config.toml
d_mlp = 3072
activation = "gelu"
attn_scale = 0.0884
tie_embeddings = true
parallel_block = false
init_std_qkv = 0.0227
lr = 0.00224
beta1 = 0.95
beta2 = 0.95
lr_head = 0.0045
schedule = "wsd"
doc_mask = true
dataset = "wikipedia_en"
Each number is 50 + 15 x the weight over its row's rms, rounded and kept within 0 to 99. Layers, rows and columns count from 0. The size before them is the row's rms in percent of the matrix's.

# layer 5 MLP up, 3072x768, rms 0.0956, rows 2948-3002, columns 256-319
102:54 32 43 58 75 43 50 24 58 54 36 72 56 63 39 61 66 44 60 17 38 39 53 49 31 55 43 52 73 23 43 49 39 17 54 40 50 60 71 46 23 17 69 37 60 53 52 55 32 45 49 64 30 73 40 79 35 41 48 45 55 75 72 45
098:48 40 63 57 67 67 44 66 68 68 43 54 64 58 52 43 24 37 44 50 56 64 65 55 27 70 63 56 45 38 58 74 61 57 38 10 51 47 43 46 60 50 51 35 47 19 62 41 53 44 42 34 49 57 37 58 39 41 38 61 41 72 44 48
115:60 28 56 68 58 44 40 41 71 76 94 57 53 55 38 57 53 52 52 41 34 60 59 52 00 25 14 16 70 63 53 68 56 39 73 51 74 48 40 34 51 44 39 59 37 69 43 38 28 78 29 48 52 53 33 57 83 70 63 49 47 49 24 55
092:64 36 32 37 68 36 44 77 49 49 30 60 53 37 44 57 35 44 77 14 53 59 60 45 53 33 39 48 71 61 38 22 58 55 45 67 61 41 30 24 64 26 61 40 53 52 73 49 31 39 67 39 51 51 39 63 42 60 28 62 54 60 59 58
099:71 51 41 52 50 53 28 33 09 39 66 50 55 45 45 59 65 13 45 48 34 67 57 54 44 66 53 57 48 18 57 62 52 66 40 57 59 43 50 60 49 66 27 68 52 40 72 46 65 47 50 52 30 35 70 56 46 61 25 61 43 37 52 23
103:31 62 28 47 43 52 34 54 59 39 53 32 50 46 48 51 16 21 58 58 28 55 41 48 50 35 50 68 33 56 63 37 68 44 43 40 65 54 66 46 44 60 35 81 56 49 33 40 35 47 56 73 51 41 56 26 40 51 66 58 69 56 61 51
103:69 39 50 44 59 58 39 50 29 57 36 62 54 47 49 24 32 52 41 52 45 48 50 29 47 57 46 46 47 68 46 65 55 49 49 48 75 59 43 58 63 46 48 72 55 54 58 43 42 37 53 41 64 35 45 77 44 50 63 70 61 49 43 33
093:69 38 65 63 30 66 44 22 32 77 63 65 31 49 55 48 46 60 68 26 66 45 68 51 63 57 56 70 36 99 55 35 61 32 49 71 53 66 50 48 43 40 68 54 55 60 32 37 35 55 49 53 53 41 67 59 34 60 54 71 63 65 39 34
095:47 52 50 66 40 33 35 31 55 46 27 52 30 46 33 51 43 45 39 60 34 26 40 61 22 45 45 68 51 71 55 32 28 46 62 61 60 69 20 49 54 59 11 57 58 49 44 46 60 37 57 60 64 31 42 56 60 35 72 25 22 60 40 44
108:39 47 44 56 54 54 83 35 57 30 39 45 42 39 23 47 59 52 69 62 53 60 36 38 52 50 51 72 35 39 46 39 38 39 54 49 38 54 51 69 54 27 31 41 44 46 39 45 40 37 44 64 22 53 63 53 80 45 76 56 46 44 38 85
099:65 24 62 43 76 62 50 47 31 35 47 49 51 63 49 30 50 68 45 58 45 70 74 50 33 27 36 47 54 39 49 45 61 35 25 23 66 54 47 62 57 48 52 33 64 49 49 43 49 28 71 31 42 56 47 49 44 68 47 71 41 58 46 72
101:74 51 66 39 57 43 56 71 56 85 53 41 51 18 36 53 26 63 34 65 39 55 59 60 46 24 34 36 57 49 45 44 68 68 43 70 71 56 44 32 39 39 60 69 50 36 42 61 33 43 65 37 55 44 57 42 58 51 46 48 38 61 72 54
094:42 35 58 37 24 47 44 26 52 20 38 47 44 35 57 46 31 70 47 57 54 16 40 54 50 59 51 28 70 29 56 55 56 51 52 36 63 71 41 47 35 82 57 50 35 63 55 80 60 63 66 69 55 78 76 37 55 60 39 53 73 48 44 35
101:13 55 53 37 44 44 56 14 41 53 65 25 42 38 65 29 29 50 83 57 25 68 39 62 41 41 49 74 65 16 49 58 41 75 47 54 55 78 46 34 43 55 81 59 46 24 37 68 35 62 20 38 66 56 61 59 53 30 67 59 52 62 65 37
112:26 58 51 49 61 29 56 38 16 45 16 32 25 61 36 83 30 49 41 53 18 47 44 61 56 35 61 52 34 58 52 58 56 51 49 18 61 83 59 81 26 21 36 50 85 50 63 41 70 61 55 40 33 43 73 74 50 49 46 33 38 18 27 39
092:75 70 24 58 53 62 50 52 57 48 54 59 39 63 36 55 31 30 64 38 54 44 41 54 27 52 44 47 49 64 24 69 68 50 21 64 40 79 33 47 54 24 56 45 50 22 37 29 59 55 45 37 07 61 45 66 63 47 32 38 77 74 45 66
104:41 26 29 31 34 50 27 29 40 39 68 44 74 66 62 29 17 24 21 56 55 44 49 50 61 32 20 48 31 59 40 42 78 59 29 36 50 32 64 54 86 52 49 39 54 61 35 61 63 69 41 57 38 80 35 15 57 43 98 59 39 54 35 49
107:62 65 57 60 52 75 41 48 48 49 27 64 57 79 55 71 41 56 56 39 55 65 51 74 37 50 28 49 36 53 58 48 57 22 61 46 43 39 47 48 40 47 53 49 34 48 41 38 71 38 68 40 49 72 47 80 52 53 16 29 49 29 51 63
103:57 70 30 44 40 60 43 28 30 49 55 37 53 02 67 69 66 57 57 62 63 37 37 43 63 63 64 49 34 64 61 47 27 31 57 32 76 40 48 55 43 10 36 46 48 59 39 42 50 52 43 13 78 42 68 54 68 49 61 41 38 53 17 26
099:32 73 51 46 71 48 48 57 25 38 63 40 73 58 53 12 55 25 51 40 64 28 85 69 19 50 72 51 72 48 34 65 57 54 66 55 70 42 57 57 50 46 48 22 19 30 73 47 63 52 61 45 54 60 28 72 48 46 73 68 62 17 65 41
103:65 55 44 56 42 47 52 48 45 48 52 78 32 89 51 39 55 23 61 94 58 27 55 47 51 47 32 48 45 63 42 64 59 50 57 61 74 57 47 53 46 85 41 65 33 44 48 31 81 51 68 61 36 32 57 64 18 23 75 52 38 33 51 54
093:35 47 45 53 88 19 52 58 39 32 67 31 56 42 54 57 33 53 67 39 68 33 43 46 58 30 56 19 54 39 51 36 74 27 55 60 66 07 36 42 15 38 51 32 53 31 46 46 42 37 36 69 55 56 41 38 31 46 37 54 47 72 58 40
104:64 64 19 41 55 71 21 62 44 67 39 34 44 83 36 64 60 57 43 61 65 22 63 56 66 34 41 52 42 18 62 80 50 52 84 14 55 56 36 65 49 48 57 45 36 66 62 70 53 79 59 48 66 52 48 37 42 35 63 60 25 62 01 45
096:59 30 21 38 42 51 78 38 39 29 39 75 62 31 30 72 70 82 62 43 76 34 60 47 44 63 45 38 44 46 72 36 43 33 53 23 59 55 48 62 39 68 20 41 55 65 22 26 50 68 58 41 46 48 47 49 47 59 25 39 59 25 65 48
103:28 42 44 43 37 15 42 55 66 48 74 78 67 52 57 25 46 51 59 55 64 42 22 46 65 57 67 45 40 42 67 73 41 63 55 33 55 51 33 43 68 61 69 47 78 58 65 29 46 57 44 60 38 58 36 39 50 24 45 73 52 41 40 46
095:60 62 45 59 47 42 74 71 27 48 42 30 45 58 25 53 79 32 34 58 65 38 56 63 34 46 56 52 44 29 54 55 65 59 32 59 36 42 56 37 59 65 55 97 54 38 48 45 45 33 54 38 28 44 70 46 49 41 54 49 62 26 74 55
100:17 57 64 38 68 37 75 32 49 76 32 37 77 59 99 55 48 63 34 67 74 49 45 71 36 57 65 66 75 27 69 60 32 51 52 60 65 63 33 34 55 57 65 70 38 47 32 85 67 64 41 38 59 49 58 56 41 65 68 55 50 34 54 42
097:39 20 30 48 43 31 41 39 83 38 43 76 53 36 54 43 44 37 68 45 34 48 30 67 43 37 72 27 30 36 64 65 62 37 32 73 43 48 37 43 60 43 36 54 23 37 48 61 58 60 23 52 47 54 38 45 53 38 80 63 72 48 70 71
100:45 57 38 27 71 55 59 71 56 46 61 30 48 55 74 52 45 32 67 66 64 83 35 24 30 42 61 29 37 33 56 58 29 56 70 21 56 49 34 64 60 81 59 37 53 21 63 44 69 72 45 49 58 52 35 55 48 10 40 30 45 54 64 64
091:73 45 41 42 52 27 23 51 54 35 62 58 37 44 70 58 12 73 33 17 58 64 61 58 49 45 48 53 17 43 89 58 47 62 40 44 65 49 31 70 43 46 47 46 67 49 54 48 45 36 40 65 49 83 63 50 77 45 42 40 43 49 56 48
093:46 51 57 44 15 59 37 71 79 48 46 55 67 63 26 55 48 52 38 72 33 32 46 58 46 60 62 51 18 53 41 15 62 61 59 52 52 36 59 84 52 44 37 63 42 63 49 59 58 45 57 64 34 21 42 34 38 48 69 38 51 43 53 67
114:45 42 48 46 64 57 48 41 66 69 51 56 41 33 54 61 49 60 67 29 51 32 45 68 33 42 43 52 43 53 63 35 46 35 82 62 23 53 59 68 69 42 52 60 59 34 50 61 37 54 54 26 69 59 75 52 44 83 54 62 84 55 55 77
095:49 61 38 65 66 75 74 19 67 44 34 61 38 56 38 71 50 39 79 53 54 24 48 19 25 47 55 57 41 52 41 77 56 59 63 57 21 66 60 57 53 61 42 70 60 42 46 37 60 40 45 78 55 53 51 51 67 53 55 62 60 48 35 70
097:35 59 69 61 44 47 39 46 27 80 35 48 44 05 48 49 43 33 17 46 46 45 69 43 59 49 54 56 66 41 49 53 43 55 69 76 37 36 33 28 37 41 80 42 66 49 48 27 81 59 34 52 31 80 38 44 68 57 57 47 54 53 33 68
096:35 31 48 56 75 59 61 28 43 39 41 53 45 67 43 40 88 43 51 55 75 48 58 66 52 18 67 34 64 47 39 54 59 38 12 78 41 70 58 43 55 32 61 59 53 43 61 27 81 44 71 56 50 70 49 35 51 59 57 56 55 21 66 46
099:58 30 35 58 58 69 41 62 62 63 34 79 68 19 57 57 48 33 22 48 19 08 57 60 26 82 43 45 43 38 55 53 56 35 53 59 70 57 60 54 41 39 22 88 55 34 56 40 67 54 58 41 48 31 49 53 57 31 55 84 43 79 36 42
096:54 71 36 84 44 62 67 38 45 47 68 19 38 83 29 82 54 44 42 31 60 74 45 56 54 49 99 37 32 41 56 50 66 43 36 36 57 46 55 33 37 64 67 58 35 25 53 45 41 54 31 53 86 50 11 58 36 49 62 51 41 73 52 46
114:58 30 39 64 76 56 37 52 56 61 82 69 75 49 62 47 41 33 34 34 63 80 31 78 29 50 28 69 32 33 47 36 76 33 27 63 48 55 46 46 48 48 65 50 63 53 44 42 75 30 35 37 48 47 41 45 80 69 40 35 55 46 65 27
099:73 68 40 56 31 67 49 44 57 37 65 45 47 53 54 68 66 46 13 26 33 69 24 33 31 53 81 22 30 51 25 57 40 31 57 34 39 56 49 50 46 31 26 78 84 26 47 22 83 60 16 29 42 70 37 50 34 78 39 55 56 62 26 48
099:21 42 67 58 41 15 53 52 49 40 77 51 48 42 52 32 87 42 23 68 65 64 59 64 60 37 49 60 57 74 80 79 34 61 63 51 28 68 54 72 55 49 64 33 34 44 62 38 30 61 43 51 48 55 34 55 46 64 40 42 43 70 51 17
092:43 46 35 31 42 69 37 41 81 60 49 50 56 41 45 50 50 56 53 65 46 18 47 52 44 31 40 33 54 76 35 67 33 46 59 60 42 37 59 38 31 70 52 40 41 42 72 65 42 57 88 32 42 34 69 78 65 39 65 59 83 25 46 49
104:71 67 02 62 41 34 57 41 13 58 60 46 54 61 34 31 44 38 39 33 46 43 13 49 51 39 42 42 57 50 41 64 81 32 41 29 47 69 43 61 32 46 44 25 53 48 47 37 49 70 51 43 65 63 91 37 85 53 55 36 22 65 52 14
098:34 35 34 38 67 61 41 39 37 73 36 20 42 73 74 53 22 45 39 61 43 63 50 62 51 76 27 73 85 39 48 30 47 60 62 39 39 44 36 53 11 74 55 25 52 76 80 42 48 32 28 53 52 48 53 16 42 71 47 86 52 66 67 44
102:20 38 40 51 45 80 43 47 53 63 56 39 57 35 46 52 61 44 71 63 65 59 82 68 70 48 38 72 40 26 36 57 47 81 54 34 40 69 65 51 49 70 58 39 44 37 42 57 63 47 62 52 47 71 49 82 65 48 48 63 43 40 35 39
092:34 64 59 62 64 63 59 48 55 63 79 49 65 39 76 62 57 43 32 99 60 37 37 45 70 40 81 72 38 25 59 48 40 50 75 65 28 61 57 59 47 54 61 40 55 80 30 50 39 73 71 40 65 44 14 66 75 45 46 68 44 48 55 57
125:60 41 54 50 78 43 59 68 62 35 50 61 56 64 45 61 49 40 48 30 17 49 68 60 53 47 53 55 48 73 45 79 53 37 36 35 39 56 64 87 52 71 46 47 55 54 55 74 38 71 55 37 24 54 42 38 40 67 18 42 57 45 48 72
102:27 59 55 51 37 53 36 32 36 62 27 35 49 51 97 59 57 75 55 55 71 64 48 35 70 48 62 49 46 61 46 48 55 56 54 72 61 41 57 43 62 13 22 48 63 29 37 78 45 68 74 10 73 56 58 26 57 45 54 55 15 59 67 53
094:69 26 49 67 67 69 20 53 54 39 69 45 53 50 34 50 21 27 53 22 73 72 46 44 55 54 38 48 32 30 41 57 70 56 41 72 65 47 46 51 37 63 65 56 60 37 54 52 38 47 49 48 56 32 48 41 78 65 68 44 38 35 47 56
092:60 64 46 41 56 27 51 44 51 75 59 67 40 56 58 58 73 38 33 33 36 42 66 79 40 50 57 49 45 80 45 66 30 40 57 45 41 52 52 60 51 16 30 53 57 61 68 56 64 55 28 45 46 70 53 79 62 51 50 78 35 37 34 37
109:79 43 19 67 57 65 61 40 32 75 58 53 30 53 35 83 22 47 40 44 54 16 47 64 86 41 35 61 61 30 75 33 33 50 62 55 50 50 38 52 32 43 50 56 44 31 42 68 37 61 53 18 69 57 37 56 44 46 49 63 35 72 53 57
094:74 48 31 77 46 27 55 62 45 82 67 55 67 56 53 53 43 63 65 60 56 48 44 59 34 38 60 46 48 51 45 37 47 70 50 47 56 40 63 31 50 47 48 56 41 36 52 67 87 73 53 72 48 50 42 48 34 59 60 63 43 41 58 59
101:32 90 39 69 47 57 46 20 43 49 33 31 60 44 28 35 64 46 41 63 41 59 75 83 37 37 55 56 73 81 42 65 62 45 57 36 41 55 41 40 50 50 22 36 38 26 43 47 49 33 39 47 48 44 69 42 80 59 48 47 46 49 35 42
101:51 43 42 63 30 68 34 73 53 65 57 35 42 79 59 36 84 58 60 63 63 65 39 52 44 56 34 59 56 55 47 47 56 40 50 42 43 47 48 48 42 53 26 47 30 48 62 46 67 60 17 61 36 29 98 09 55 78 47 57 58 53 31 32
096:39 45 49 41 51 66 39 62 52 38 27 35 69 31 42 48 40 38 35 49 36 47 39 66 61 53 73 29 58 41 63 68 07 29 48 75 59 62 56 51 83 75 23 66 79 34 50 52 46 70 71 46 36 78 54 72 43 52 30 54 56 52 47 56
102:67 49 19 51 50 47 40 59 60 56 27 35 24 34 38 35 44 50 56 59 58 79 42 56 53 38 53 32 76 47 18 37 50 74 45 57 51 47 52 41 45 56 65 47 43 55 47 58 57 45 82 51 26 40 31 40 51 56 65 65 64 53 48 84
# layer 5 MLP down (transposed), 3072x768, rms 0.102, rows 2948-3001, columns 256-319
099:52 81 72 43 43 43 51 62 45 35 51 35 63 45 56 37 25 44 58 49 55 48 49 58 56 39 26 37 56 42 50 32 36 58 47 66 02 53 49 48 64 53 32 72 28 61 47 65 39 48 75 50 68 39 32 75 42 55 46 63 11 86 57 68
099:34 28 53 52 75 58 36 47 46 20 18 69 75 59 49 37 52 39 69 34 48 47 52 29 43 23 65 41 58 33 32 34 55 53 37 61 54 57 49 25 38 35 52 64 63 73 47 55 46 62 49 68 50 65 75 46 31 39 54 39 48 52 51 39
107:65 61 58 74 37 38 42 45 52 22 54 58 64 26 54 42 78 51 42 42 57 41 69 32 38 52 16 40 56 69 55 35 32 72 49 37 55 60 60 43 56 31 32 49 51 69 31 67 48 28 42 37 56 50 35 57 80 26 58 78 29 71 51 40
097:50 87 52 45 50 53 67 62 79 58 30 61 50 52 18 49 55 46 61 68 51 67 42 55 40 54 63 54 51 71 53 46 56 39 81 09 47 70 65 32 69 49 56 75 41 65 28 65 64 33 52 60 67 48 21 37 54 47 68 28 66 25 66 47
094:23 66 71 20 62 41 43 14 54 49 51 47 34 26 54 61 27 81 64 76 43 41 30 61 29 36 84 25 63 77 63 40 57 45 49 27 56 47 68 29 32 54 52 55 53 54 64 58 66 68 76 60 56 29 42 58 66 52 41 50 42 43 58 24
101:72 61 33 56 26 39 69 52 51 21 71 46 66 47 38 32 39 72 52 72 74 53 59 36 50 56 56 49 63 73 60 68 00 46 37 50 51 49 32 44 68 53 36 58 41 49 73 27 61 43 16 70 61 28 69 42 43 37 59 54 57 33 46 34
098:49 46 41 40 51 63 55 84 71 37 51 61 64 52 38 39 69 48 52 45 60 40 54 22 50 37 67 69 83 51 62 76 63 60 61 53 48 53 58 59 30 45 84 44 59 42 39 55 66 42 66 57 46 22 62 73 73 25 45 16 73 09 60 42
094:59 61 66 48 45 48 50 49 39 45 43 53 25 65 45 35 58 30 63 43 70 66 59 26 68 72 40 54 42 54 43 64 49 32 47 55 50 79 30 42 60 46 66 19 77 44 55 41 52 39 63 64 43 68 54 58 40 50 35 26 41 75 67 39
095:56 73 58 65 77 46 48 65 36 49 39 60 53 55 32 73 45 46 38 72 64 83 48 31 64 43 72 38 25 58 39 54 10 42 62 79 46 81 74 15 47 75 67 68 45 37 56 30 67 57 60 22 59 53 85 46 49 64 36 42 24 52 52 23
103:33 73 40 58 38 44 53 24 54 36 48 31 38 47 48 42 36 71 25 56 57 52 49 41 64 44 70 66 16 73 47 46 81 42 64 78 73 87 32 55 24 81 54 56 38 42 52 32 40 35 39 41 50 39 51 52 54 54 49 29 49 49 57 57
084:55 34 75 31 67 51 66 48 29 42 45 25 46 50 29 47 60 79 57 29 83 51 49 64 49 66 47 84 59 51 50 46 62 49 44 17 47 83 51 73 67 68 11 53 80 74 50 28 32 53 81 35 50 52 53 31 73 50 74 46 31 61 41 41
101:19 69 48 56 41 37 50 53 43 34 44 61 63 20 59 67 43 74 48 40 75 65 58 52 68 48 74 42 44 52 58 83 41 50 40 66 47 55 44 25 42 42 70 37 45 43 48 68 48 42 49 35 56 62 48 49 59 31 36 39 62 25 76 69
098:36 57 51 64 54 62 40 80 31 53 55 58 69 57 62 55 44 50 80 52 59 19 39 71 42 44 49 73 49 69 77 60 53 45 46 48 41 42 58 63 72 79 61 35 76 72 53 41 39 49 67 65 66 23 43 45 69 75 70 41 47 67 36 80
103:43 79 45 58 62 44 56 37 27 33 49 36 25 62 86 33 30 49 47 43 60 59 47 52 41 69 51 47 37 47 46 46 53 36 33 52 64 51 31 70 51 77 61 55 53 58 19 37 65 34 49 55 43 56 61 41 53 49 24 39 41 59 31 35
097:23 50 66 61 48 64 43 49 62 55 59 72 43 34 35 82 40 42 40 32 18 42 44 55 69 40 50 57 37 42 48 27 38 37 66 67 50 38 50 64 71 51 50 84 52 86 44 35 42 60 39 36 50 48 62 64 68 40 36 43 69 33 46 42
093:54 59 49 68 45 57 42 63 55 48 43 39 65 70 48 54 79 42 30 42 40 37 42 64 37 37 54 46 52 43 47 45 50 55 36 37 13 35 02 30 35 49 83 42 36 43 46 49 35 61 54 37 39 69 22 45 33 71 18 65 59 59 36 39
105:45 80 66 44 49 41 39 33 50 55 53 32 29 37 46 47 18 10 62 67 76 38 60 56 57 30 50 59 55 49 80 40 60 47 66 74 50 46 44 65 47 75 48 47 54 44 34 48 42 58 43 46 61 41 50 34 38 51 40 66 39 65 43 09
102:65 59 51 49 41 65 49 17 67 41 57 51 60 44 53 36 50 65 49 54 54 30 43 49 57 37 50 50 53 57 30 69 53 60 54 37 48 65 53 18 61 83 53 54 44 52 59 42 62 60 56 68 42 25 62 37 54 42 42 43 46 41 59 63
104:62 46 71 76 60 33 59 67 53 35 46 42 57 58 53 64 82 69 67 57 63 42 32 52 17 51 68 53 51 30 65 46 63 47 63 78 72 38 66 48 38 44 23 43 43 49 46 62 29 59 31 56 55 90 52 56 42 53 62 49 44 69 47 54
105:67 37 49 52 42 84 40 57 62 63 38 65 73 80 29 52 64 46 57 44 48 64 33 51 61 76 63 62 75 42 31 42 48 45 55 47 57 84 65 44 27 61 32 39 50 35 34 75 34 50 43 62 20 50 46 32 41 55 39 44 49 48 76 62
104:65 52 37 27 79 62 55 54 74 33 28 59 93 24 57 61 66 46 69 47 70 46 30 37 72 45 48 51 31 36 54 60 37 61 39 56 36 27 44 40 54 44 46 68 42 47 60 56 65 68 57 33 56 26 41 79 28 56 48 69 58 61 49 68
095:43 33 45 32 55 52 38 42 47 44 52 36 34 31 43 46 71 86 44 61 51 59 49 45 37 30 43 62 39 80 38 83 52 68 59 57 35 42 47 58 63 35 47 45 49 48 33 42 22 53 55 51 67 68 40 57 52 40 60 43 69 41 62 70
106:65 29 57 60 42 55 45 82 48 37 43 25 30 41 75 57 52 34 62 88 60 32 69 33 78 50 50 74 54 57 65 86 43 62 62 23 32 35 36 68 44 23 62 33 57 31 48 72 56 32 30 48 53 17 54 54 44 33 48 57 55 47 45 42
094:37 49 57 61 41 55 49 60 44 30 56 60 53 61 80 56 44 44 36 52 92 66 63 38 61 38 70 48 49 48 59 62 38 72 22 67 62 25 60 56 67 30 68 24 50 44 68 80 46 49 43 34 38 30 44 62 37 33 34 69 62 45 55 64
104:35 32 58 61 76 40 45 40 48 53 18 61 53 41 41 37 48 62 52 54 38 30 33 42 44 44 75 50 49 11 47 51 54 52 64 53 47 81 64 42 55 44 48 71 76 70 32 65 35 55 38 77 40 68 74 25 52 30 57 67 67 46 32 71
098:27 36 36 54 32 57 66 62 61 47 45 80 63 27 58 76 81 44 24 15 77 66 60 42 55 65 58 74 34 52 52 49 68 58 57 50 37 56 68 42 48 42 57 58 37 46 64 67 42 64 44 41 37 34 33 37 48 29 42 64 62 34 54 40
093:59 34 65 50 45 42 47 38 26 37 54 37 42 69 50 65 46 53 55 62 34 58 33 60 58 61 36 61 60 29 53 34 71 37 41 52 50 43 46 49 38 28 49 36 51 76 62 55 38 34 20 43 44 60 51 64 33 58 68 48 26 57 41 34
103:48 26 43 31 31 36 48 54 34 31 44 70 13 22 44 54 81 66 52 27 36 59 68 49 66 87 66 41 50 64 46 27 53 60 49 19 54 57 70 34 00 47 25 68 59 37 35 57 51 33 20 49 32 39 38 27 63 57 45 50 64 52 48 44
090:59 45 49 61 74 20 44 33 56 62 57 49 54 36 73 33 53 73 48 42 70 58 57 65 89 52 66 71 35 63 61 36 36 61 64 45 90 61 52 70 59 44 39 48 42 63 51 40 85 30 42 65 72 44 35 47 26 45 74 46 51 63 52 52
091:29 64 89 65 41 33 36 31 69 65 33 30 94 50 56 26 60 41 34 59 45 47 42 31 82 59 24 45 24 66 46 48 46 41 49 49 48 52 46 28 44 31 39 24 45 45 62 37 62 33 42 48 71 60 47 65 56 40 33 67 38 43 27 59
097:23 32 57 47 37 62 27 73 16 55 63 40 10 41 42 45 54 41 64 37 53 42 19 66 46 38 40 34 13 36 28 64 65 55 52 58 59 28 64 42 69 33 66 49 26 64 53 48 42 34 33 58 18 48 52 44 43 44 30 66 42 61 57 58
116:46 52 47 70 49 34 61 48 56 70 50 44 32 00 52 52 30 58 48 41 40 52 33 35 29 57 16 58 56 26 51 54 45 50 47 38 19 66 36 74 60 55 32 53 42 37 70 79 32 40 62 40 46 23 63 51 37 54 29 57 82 27 45 69
098:45 49 54 71 29 49 37 63 77 43 38 37 67 35 14 58 35 55 53 65 33 45 70 10 36 47 62 48 61 58 50 20 48 51 43 47 46 52 52 50 62 44 60 41 48 21 63 63 65 49 31 21 35 42 62 53 62 34 34 52 67 26 32 71
095:51 61 67 61 41 44 46 44 42 28 30 64 42 42 56 69 42 65 72 46 76 56 66 66 59 46 20 48 05 39 48 65 47 40 35 49 54 46 78 50 37 57 64 47 23 22 65 31 42 51 71 71 65 56 74 71 37 60 58 36 43 39 39 67
099:31 23 30 53 46 82 54 68 48 46 55 43 33 82 39 13 77 40 21 50 64 68 60 68 68 34 60 56 56 66 35 49 62 83 35 46 35 62 49 40 30 70 57 41 17 38 47 62 64 29 72 37 20 61 58 70 57 63 35 53 35 46 42 36
103:31 38 33 46 59 66 63 44 55 73 56 61 60 62 45 51 50 23 65 62 56 43 50 82 12 49 35 84 70 25 82 62 55 81 60 30 57 53 63 37 55 43 55 56 39 55 70 45 45 49 68 34 33 49 38 77 47 49 73 45 35 50 35 50
092:58 79 55 56 30 22 43 44 78 36 64 49 30 38 51 50 33 41 58 63 42 52 61 58 47 74 28 55 78 55 67 60 47 72 54 88 48 57 33 52 40 46 71 56 42 51 43 68 64 57 44 45 58 53 55 26 88 65 35 25 30 74 29 44
105:56 67 49 33 40 56 79 18 09 54 48 52 56 80 48 47 38 25 45 01 70 50 21 30 45 35 39 55 38 36 75 61 54 79 29 50 76 36 33 61 81 44 42 49 48 54 45 43 57 53 89 32 48 30 38 39 29 53 40 41 62 56 63 61
095:22 46 59 50 34 47 45 60 75 36 31 50 29 51 54 56 61 62 51 67 42 33 41 53 51 41 35 50 63 49 49 39 43 67 62 56 31 39 41 43 42 50 53 61 38 48 53 68 23 58 40 16 38 38 41 43 42 34 31 47 46 32 31 62
103:41 80 70 50 63 52 53 53 55 55 43 58 81 32 51 44 58 66 57 59 75 44 40 71 33 51 54 38 59 34 63 66 35 31 46 41 59 61 51 76 19 53 65 35 40 59 44 37 43 55 44 53 49 45 60 55 80 55 44 64 37 49 57 39
088:51 41 39 58 64 16 33 14 62 44 54 52 23 63 52 32 54 42 54 79 63 84 44 44 67 56 52 38 64 20 29 41 55 49 56 65 48 64 65 52 45 37 59 62 40 54 46 40 71 62 32 72 24 57 44 50 48 49 52 47 45 25 51 39
103:61 39 83 57 49 68 49 48 23 70 42 50 32 33 70 56 46 60 60 74 33 36 38 40 39 46 60 52 58 65 71 37 53 28 52 68 72 30 55 57 40 32 60 59 62 58 29 76 65 39 15 87 64 78 59 15 35 60 59 69 63 38 55 52
094:51 34 33 50 75 56 63 45 51 50 40 38 72 78 72 54 57 67 56 49 28 33 56 61 41 56 72 68 29 80 45 42 54 54 51 42 50 46 35 28 30 34 43 49 45 00 60 49 37 35 58 44 57 65 52 27 55 55 67 31 54 29 40 50
107:58 73 42 57 52 50 34 32 35 33 67 21 32 59 41 46 48 33 63 50 48 51 51 32 16 71 62 53 38 37 38 44 49 66 78 49 62 50 33 85 62 59 38 83 79 65 49 71 37 52 32 52 52 50 64 31 82 42 44 46 60 54 64 40
095:60 31 50 74 55 62 36 44 59 48 52 68 36 85 44 48 39 60 52 31 97 43 46 66 49 63 84 58 68 38 69 21 45 49 62 56 41 29 62 47 40 69 67 20 76 50 63 54 51 40 36 50 31 49 46 49 56 55 60 56 47 47 46 43
125:35 45 38 76 63 54 56 78 12 70 68 36 34 53 48 38 52 31 90 75 32 75 29 35 76 61 65 42 44 27 38 37 45 61 36 37 66 32 45 60 62 43 45 72 64 51 23 72 58 38 32 40 31 37 45 38 44 59 38 42 83 22 39 51
107:27 42 51 72 36 47 60 57 52 37 56 37 60 53 40 90 41 35 26 76 51 58 57 41 69 21 80 50 56 53 63 48 33 50 65 56 36 51 23 43 31 35 53 48 55 49 65 88 54 23 55 25 57 60 51 34 33 37 24 45 75 61 67 58
096:71 60 32 38 60 36 67 36 59 59 45 20 75 53 58 47 55 47 22 59 31 51 55 59 42 46 67 44 54 45 39 37 30 69 62 35 52 37 66 50 40 65 67 47 53 40 45 68 62 65 48 55 35 35 52 59 44 33 43 42 66 59 37 23
095:27 55 58 25 71 47 41 80 71 68 48 51 43 74 49 55 54 75 35 30 55 85 41 72 64 67 69 39 35 66 42 44 84 55 53 47 65 69 84 38 38 45 70 46 51 58 58 50 26 72 45 45 82 45 61 41 54 56 21 54 21 55 51 62
098:47 28 74 58 47 42 51 55 53 53 52 66 58 52 41 50 61 44 44 59 57 40 50 20 33 40 54 64 44 37 43 75 71 37 57 53 44 56 40 45 53 54 49 45 52 61 23 29 53 47 65 35 15 21 61 61 25 51 62 41 46 43 60 60
099:49 37 45 50 64 72 62 60 52 43 53 37 46 52 44 25 68 55 54 70 41 81 17 51 74 46 54 18 13 33 48 41 55 46 65 34 36 46 46 23 61 47 60 66 53 65 58 37 56 22 49 46 45 40 30 48 34 45 51 56 51 44 40 81
107:34 68 64 53 33 44 47 68 47 32 61 40 99 58 44 21 42 29 32 34 62 51 39 56 29 53 57 45 48 35 63 24 37 51 40 32 55 51 29 41 53 64 52 58 58 44 60 38 50 64 84 58 32 47 47 75 35 42 69 13 61 32 58 75
099:50 46 48 56 74 77 46 59 35 47 47 58 58 67 59 28 58 67 50 55 17 62 34 68 82 46 42 55 43 46 51 46 51 34 59 51 73 40 42 47 24 52 56 72 30 50 51 51 24 54 49 43 36 64 56 51 41 36 53 33 65 41 68 41
094:40 21 70 61 37 25 20 48 49 66 71 39 51 54 23 52 49 56 53 59 38 30 63 49 15 46 14 23 45 71 16 55 53 42 36 65 48 45 46 75 76 38 66 41 66 68 36 51 46 37 70 56 62 54 27 57 53 51 50 42 69 58 85 44